Each number is 128 + 32 x the weight over its row's rms, rounded and kept within 0 to 255. Layers, rows and columns count from 0. Numbers have three digits each. The size before them is the row's rms in percent of the matrix's.

# layer 19 MLP down (transposed), 1024x256, rms 0.0859, rows 694-743, columns 128-191
102:116128067070095134018094179150115123133150117163161095086092160093129098123172089063084119141129098175112117126172117173055095139166169177172119092096140116090075126100163107092164118133171102
097:109122084140116138121118121176165119107130082107148140129140124154091091168169087134172120116165114168096189126147142148135127082127103144072151158137121138094152176152149151146155160162106138
094:084066079152123152118132111080148113166103081092127155159167088102177078116160159170149160139058109173158105115156157091090143109135098113125109073112162108106090135129147163118113178151109096
096:084074088109061181119133155120106197145113131116099098181087095142106166136114132178158122109161108117129138166152157088170125118132136103119133125120118175111181158106069215173112160155139113
098:122122134086116083183072110147101129139082099131164132134102133180097094127123091152106117154108120105120128138177103138123094112078139098169135191152080104128063137094063135133125111180105178
102:088115165154112126127166133152159178149153122165132033126148102135109153145201100067120130123136030134092136154176112179063102148107136155133158139118144054136129112161147095137108149101136083
108:103104143133072092198148158136153130135088076144143170146065115146115112111106118138126115127148132130166163186176148144134179144108185109138114122045083065113095151147131158151079164135110113
110:110110114142089062123123060104129109186168084143124159117115115083151068148120125103143152134118077124142137151144167147133023119113032148088081145096163115089124135057125132142104164137138170
100:107197162085129053129142121096129122097089139131172162136159127094135133150139165197132111168138114182147120109131151213142110169124092200107145135123122101104112120101106178124121136121149138
085:121158104098154148121114070205172099096108112142149115107143105123159143153129100119103158144119193114088179095163153105135089095158135145059092117135114121099130102150111106099114149157115164
107:153113108138134133161186067117127141107097161120168150101095158096174135160149184186093124117110139176168093148183183129092120182123119113065104117126165202162143167083192186114128128143161147
090:091090126136136180116108117111122078142147118158130077179116178074118071137111107163141140082114119103106162086154144125118072105074098185059169109143137148153083203077132114087174194119090095
092:163139153096134110117112142097163174182126155142110161084120095137143158152129146058083117104145192183123083165090124121130133141151068139144087177148159149117091099154153136139079096172142138
104:163124162223134143090093105144172152122145214115169183057122150130099104120094131128144158129153070159136187143133143152126170092088099138108099122111149102152166121044179077106121195149121122
100:112123149153138163183132097135123134120143178161144131130107191087162156105127104133114131084145150091115147118128124104080117129089111150171156142146107139110133106102101131146124187095129089
123:098143130098098058131138111151133109098113139135137121132088124100082116149138105102091133167084140084156102132169131078136116118183151142155144152161130154141122132167120159188085116150093131
111:114115131130165116094098124111126114193140140172122102132132130090145096160091106164142144118168170122114196134117113114097155123130116132091102112130132122196104111172153135158087133091109121
089:084141158085126065137052119070101129128125155169130098135197156117110110115088109169196166040144059124174135108134148097126139170137189160126129171103145154160132108100143160135163083187156084
102:092119208137035171103152122135162173185088107127157162170172116102093121171114130116123150124094173195081176047134102125116123126121111136146138103146124105107122113132117158136167158137067090
087:120167125173090156122130085128020150134140102080171111090140098111108102100167134099089116100114133213128102165145100133103137129066120149156103115149158124097105184080106120096096102170118134
103:156183094134153119136116102139139173111145175074085111130142103137146134124117086156106120053102151043141078127190146164177093071121100167137132052120094121116152114168138125117117113147149172
102:113085109197146157171149112150121162117095123096127173144149119139228118124137126185136149123188127115101120096167117143152115170115117072122117128182149135130150114159132120145104123157160135
084:167141122110153087104091088121173106133091153197110147038130185129147117092119072135145103052150096108153166094165097057096159121160157161107158211097158195139127176148123103099130170149136093
094:147145134133113071129147111190110179063085132130128145099115114097137152106142109134121108151125157139102169139124128132140169113159124171119160086144168151125131111142192117144167088119116129
090:145148136091066129089149087115091102162111174083126182120123114123136130133100093126064172155145168186177121154126097111117190133159134152096125172116149116095141127104142111180151177153134168
104:105119097139137090135141125107107090185134128130119140125136166141105098149100108136099141090096183138095112114118219139087105116111160104133092223165153086140103135094151125090077142079189186
118:185095177193161166068131131125170140119119104150164093101143115136163128133102113125114163083080082142141082131128161176151152116107064097121126116135165123085177150136114153101103148131127062
117:106130125125158144123147136097077146143181177164133100147144097195108114153098116116103168132139149148203132141131096126148126118070171125141134091133085109128183123120159160162123123144128191
109:110215121088123158098168125150094130137130075164094141121167149109131103138086123114140079212120114161186125159170076169082171131131107133125100109187151185187129137126118082179076074193122155
107:165132104147142123159088108168132066189125133164173125064130161166165146111149106149100168103132143100114152101151099133107062031143134124115117117058093157140160097149114118144139150148139147
103:148117079139110188167117152152145155133087084163128111094125155140125142147173148126115148198180087081108154143155144104149145109123139064142128134105112126069140164122114150136104116116105120
107:093172138136160082199138125144114140120095097101126126197182141140145094122180088173080116086121133123118147123171192146099135087142110103097146103138146118093123109156187153082114098146083126
088:118153095163081182109093123193068089125157202125207117164129104166131161181111143169193091108173138121082066133128174099155138136139129122066140076104128166139102117140138145211152107107155163
099:074087122095163134154131144153125147120148134108164145078173153074093161099097136113098145188132105121176124119140147104159067137134175183142129097159140154108147145093115127142157060113117098
106:196100130128150194099136156139152100138152151069121121086158095186072121099053126136128149139128090106160114125115153118145138105105058140153133155123098222130056157113089141120154162046184163
080:093150142092135111135137116090104145098129113131124129126104118138106116131154024154158138100111124053140134091226108156138114102160127123109114100100102163123093130115077159159170102138105117
103:116166090070147110140051112095121127157135123139138094110127117106097147100185136141119161146156128116119165161069085112148177123164103078077099117191140159200126117070148121095106116089150106
104:123188100087158156086186097152128107091158127131175136214097139100187073067203101113152125132084138104166084136111111112096103167062025144106145131146086119122069138107123124177117112091105108
091:141188060123176163119095104137114122140103101158121118093171158142130130169063082152170150077091110139138101149131113067128124104082107127038172178184067141134181123114143174141167110107069091
078:101095118145124193142139128131195166078135151139147136116051172136125099112172129183107106143060132098120131107140098119122124145138106097170162096115142113114120177153125090140105157146080130
087:167158150136093111166184126106134140114106179077170107160157175075075118123102113143110090130195137092117187163149138110110089165081133119113121117119186080114163133089141080121173129166164196
110:059137139132114155189123132134128076180122093115105191102131161115165128145122112113168116105119147111133130115133146142130083116159083159109177119124109203137144085112136127153090136149076143
086:152162130083120159132089135115028142082136186134052114098148153066113152209155106136125118138063139143163116126119141067138124134098131192115147104101156099131120117117128115158080153112171166
083:138158096105166179129144125074082141120166196104126089073079072169144178134173123194099127106155129125154118138133103146130084121165130094056174132146119181139153194121115168096104141085123137
100:102111086110121121159123166184087123116132126072111087137144125188157121143118104172162138209148128159077095114090167108145087127162189139195104134178139103134146095119102151092118110148085166
103:142082161112143156119128170141121111139124094098138138151074139129090123163127149152114108179155075112079087152138152125153134165107167124119139175107141142178160101153149082126193146137153109
077:156221156145097148160126118129117158149085116122063119072117118077125167125115175067080158051125171158156064102140125107159158181100117144115061143101132139114116159119113135162121061089132118
094:107136124171131143114153121076169144134138086111156091152169102133119109111115170135122115170163100056119120118067123130132161150114116115077124135075156153106131140164089111139131127160138099
094:155149144105143091152150108135116103118128181080129105189128118136125070120195086195108116097119051111079112104159143105084148152062112100176113146115158137132136149099130152180121089115189155
102:169117152123179162095142150118098086135147121176075092129127158078135130125089139097113140136108157147126089167130153118176151099051132139112099127108153124140121113135137112159121115177140141
# layer 19 MLP up, 1024x256, rms 0.0965, rows 695-744, columns 128-191
092:139165143165123135158079140154147152084095143165113151128107137146124165132063142118116114090143133065166135104112109138101106112111162145104110064171087164053137198174076060124132142123101115
093:104066115118129110161109166106136125086111147129133183154129103165150124140120123096152061094127091168134114128151093034208145091118135117079143204104119174152133124096095132113119064107123155
094:163107115163116089030124111155144172135170157143084098115123159186181203201164200103147132134104119131188058089138152144202146100073143134157081088106074122133132167195117116127110144113087147
096:105166121105160128036140144079152102107120152139089141150181093155151130130144160099139084173164141120150098089135100156201051093157120155095125083120150141124124149089096132102163125133104146
100:137094146102089119088129101117206087031115146179124155138113158130182136121107153092135091139108160102082124072074137097171105131106123069160180155113151136079121091115060127197170108093153068
107:207140161110164070174121186043126084092160094109155107068114150102107137147122104061102177120136157170119140096134101092093117140058126151102095103181147079091139090101125104127089134170178165
110:179148131126110106152140136104114062088131163224085160067157072157082152107120116072128152155083144189136158170088092103088176133036126116146127149147107149137118108090128074155090156041141173
102:129195216156158088076124133100136144169156140140061099115145152105193177147181150114139124132107096100130130082126137139181147122115117131053080135110158112112081186188145098098167115092161135
093:175089154128135086116067200040136131173107147133144180090189149128103147116075169089104080065126142111179040127081067118144126137108142099218123141120147191182123143087108106116118156058181157
102:101147146105144133134072174135139089128161118084116109114128145145083177081126182139079131135132120142111160122075166108143172129118109119169079112123158127094106142076131115151127099124207144
098:157145115158130094125117108099089073094091127159145104122122137120146181116158173130169113134173060106109109178119142137172122128087087142101130111120116117079128116135133159130204083096116129
100:144133120126128095152130124108130158146124107122139122121206068159145146130172141038106119146130125141110140143094105081083147141147167174119156143164130117086135193052136135061073041104166109
106:161157145101156107124119127101144165092159153091125190111188167177107199103149123078132206121101122142114108117133163083171172131157121106130156123142113078148165079139146127131100150103138159
102:107139096092111131128119155131116107200168148119040129157144154113132137108137163146125068143164136150146114125064063117149071186078129122075118076103126133105137175111071119042099201111140096
114:160119122087162090113087179112169150162152103123079083105100134158116101137170064076081125136112124178087098142164062131139067102072067159132115159111116159089126121119153144114128097100124108
108:124110146127088153137122147080072155153210114156123150129110124146126094115154171085093102149118085109159152146110177097144147154128145110192165155122185123106133143117141135084143094112075177
097:128134141136176069100165081084156127162135108104130134138126189198161123101113172132070136126136151108145132160120105147155119153115115123183124086122047121135111110154117148151132107085117118
103:180155084090157131082090171128134123171136153089103088081105132151104165097103178089125101127197120052091114205124110164135125132099102186182163097136123162105164171181143174127139149062170176
090:183112139102134126067093124094186103150090117097119152127145130115162092102140185146098192173093139091123129151124100135119130115146143076159155151180142130160124122122203090135152185107116092
099:089100162104123150169112126082122129135094081096070152105124114131112226167100124176145107158146079152108080089126102124135128108129127045152077165141064157105194074112132175148136079120154127
112:193089136129114177120082138063201088133163125111129073124112111125169153120165179053172141130100114150159073144114184123170137127125131158116106102104139140151155098158070122140121127135145101
089:093174118130095155199128138173094167095157107092134076144140102090235149180103223159081110116106158107225126167096135139161121112170139128114172087207122095057113100117159112096133110126111136
094:130145105139110142094141175149197113203107142108112113123132094133076126042062138136119116103093160174095173187132103082118132105084124186100123138133126153141076146056115036130174124100120129
093:110131201143168100222127136087113162117090054126165129117145077166085104116054083156149115119151164122105092103103179101088156159038117166091144138089142150141128133106163092131112167097169093
104:115090082090161113125091093153124117127154157123125127098151138255187210113102146103117092119097151099161099123153080064171101128095184190158141109124099100201153162121135110170118148127118113
120:165122138127162090116137140104104177126154108102109139086130114126188128121105157083128066159082154038146138110133121101169123102078142164151139120119087166158120076161160092074162144126166108
114:129115140101150119067143170150150011133139169149135153148150107145186157143148177134197149133123148132178130142112098120121166116149156129157164154139131052144106143109082086140092173110095133
109:123144113116155113137145175124153172126112138101138086146105112149140126141157110024106114147115049184113069118127140090188092076063077184123079110112162116141189129161165129113119146072115186
107:102126148103152105134113179056087093079098161109119149085090089118153091097185139094095100141107161119137141195083142127078159123149091123151169103145100137183188123096120093132130139101132171
101:130172173066106125083087114075110208159083059133138140168150108162102157145125191134153179121117103064175169156078131102162120090111112125131121119117100101149166130118126057125099124150073120
104:136111118089114116086104192094119132074088163110099106162142168175084127179084106113075070069128118122122109144118144057150105102125120150150104139090136127116090143092097075082177126130092116
091:128140115083132123151089103116141080104082130129129150129143149122157152122131119131157116073153059055154096149121065123136081163150099161119132175176111122098143114109113116184117133139124141
093:166112098096098137097125158140156147138087118157194134061159104137124179092126146101124134135135148081141146086144171113127132159124141141086184067136109146165127134148156111129136136097150102
103:083166129117097097148097091090136114125119160151165101119153131147180106110145140059152137130125123140126139134145128113155136144142160099130082146180161082115100141157143100121129081106188137
079:174133156097116129095098167182151109139130093138097155070146197167152135089104098148136128154139127135115075123107142123139120119152088136128124107146096147148157101113198131084148165141146171
107:127159107147116103131132097141104141111120180122194087171062130151114159104086138145093080124146088088219116119109101112165138123079113108090048137091128121122071156084086120079060135129129155
103:158162169109157051151069091135168149188142117157094123120156125093160112094159136082127114113101150177118174146134134127165108163127087091116128060167137144134103090179083090174112130100110121
091:153107116139175168101154117135093166177077084103079109117109108145195106162112095117168114156082161084105070149117050105206094092051132156154134139147067146069179161111155125158132145131100087
090:176153088121218120111102142071084099154137110090123130119088084131117154159133095088126138162132083114189115155155135132159100139093152134133124152149120139152159162172087151129140187137109097
100:087116104161164108153137115109152078136122119180164130183138132108084123133132111153128103146177063117117149124106116149136084123074179092095166092167083117072178172126069114109103114107095083
110:122119114164188210115118105107127108151090111164157142106112094159127151115128089089146166095142161079137123128099150136099058083128133149122153033137062148117136094114124152110151145140105126
084:096135089110139143062107126124157146175106109126135096132157110114158090178163087089122088130158146157070139136149052111136137154125085149130161096175128144127134085095151120226215120176139122
085:093165110145159090083084183134178077178160118135167131105132146144162159134092107056124172170120136146129119144098103148130113130112080128081090125117132157110131126146149119119138128141092162
097:175130083117112103099159175129120053128142137125075108158126125180135189113140117171112126079174095155152135108131119127162123115171160181101072132147043101141113160171120100124156096084090123
098:167092137072093195097157103116113123141150111166120076146102108093149116087125155125122115071123069149107108160079129118117126091122157153103137047169166185147125141077095080043095187086142089
083:047099175180099142108091167096099120096079097096099134111124145084136154145137127170071133199157063087100114149153106088172140134140116166116149123145140062150139076097187131148191137136101144
092:135130092145150139068118153092166107107139177096112093124133165066114123150127103126114168161082082136133172076118151104120168084104121132156134147142169120076124134114140129125156179067074071
086:134118179096129146112078140095136168117114177146159120117164108144127114159117116085097106127171113150129071115136141111166083098180109111089109131157167125180141074099175125077127135169114108
103:169142110167108132120153127107135100121141189117112116156131099110164182159058178146061114160155102092164147089101114145150061129078111110070080091109146137160153153098097122111115159128165179
104:131205124139159071101149193182132124092167147172118175113097111172110170102178107130162130077136144142146111089052056097149084153111157163143098125133080135159146179113102122106113166033122124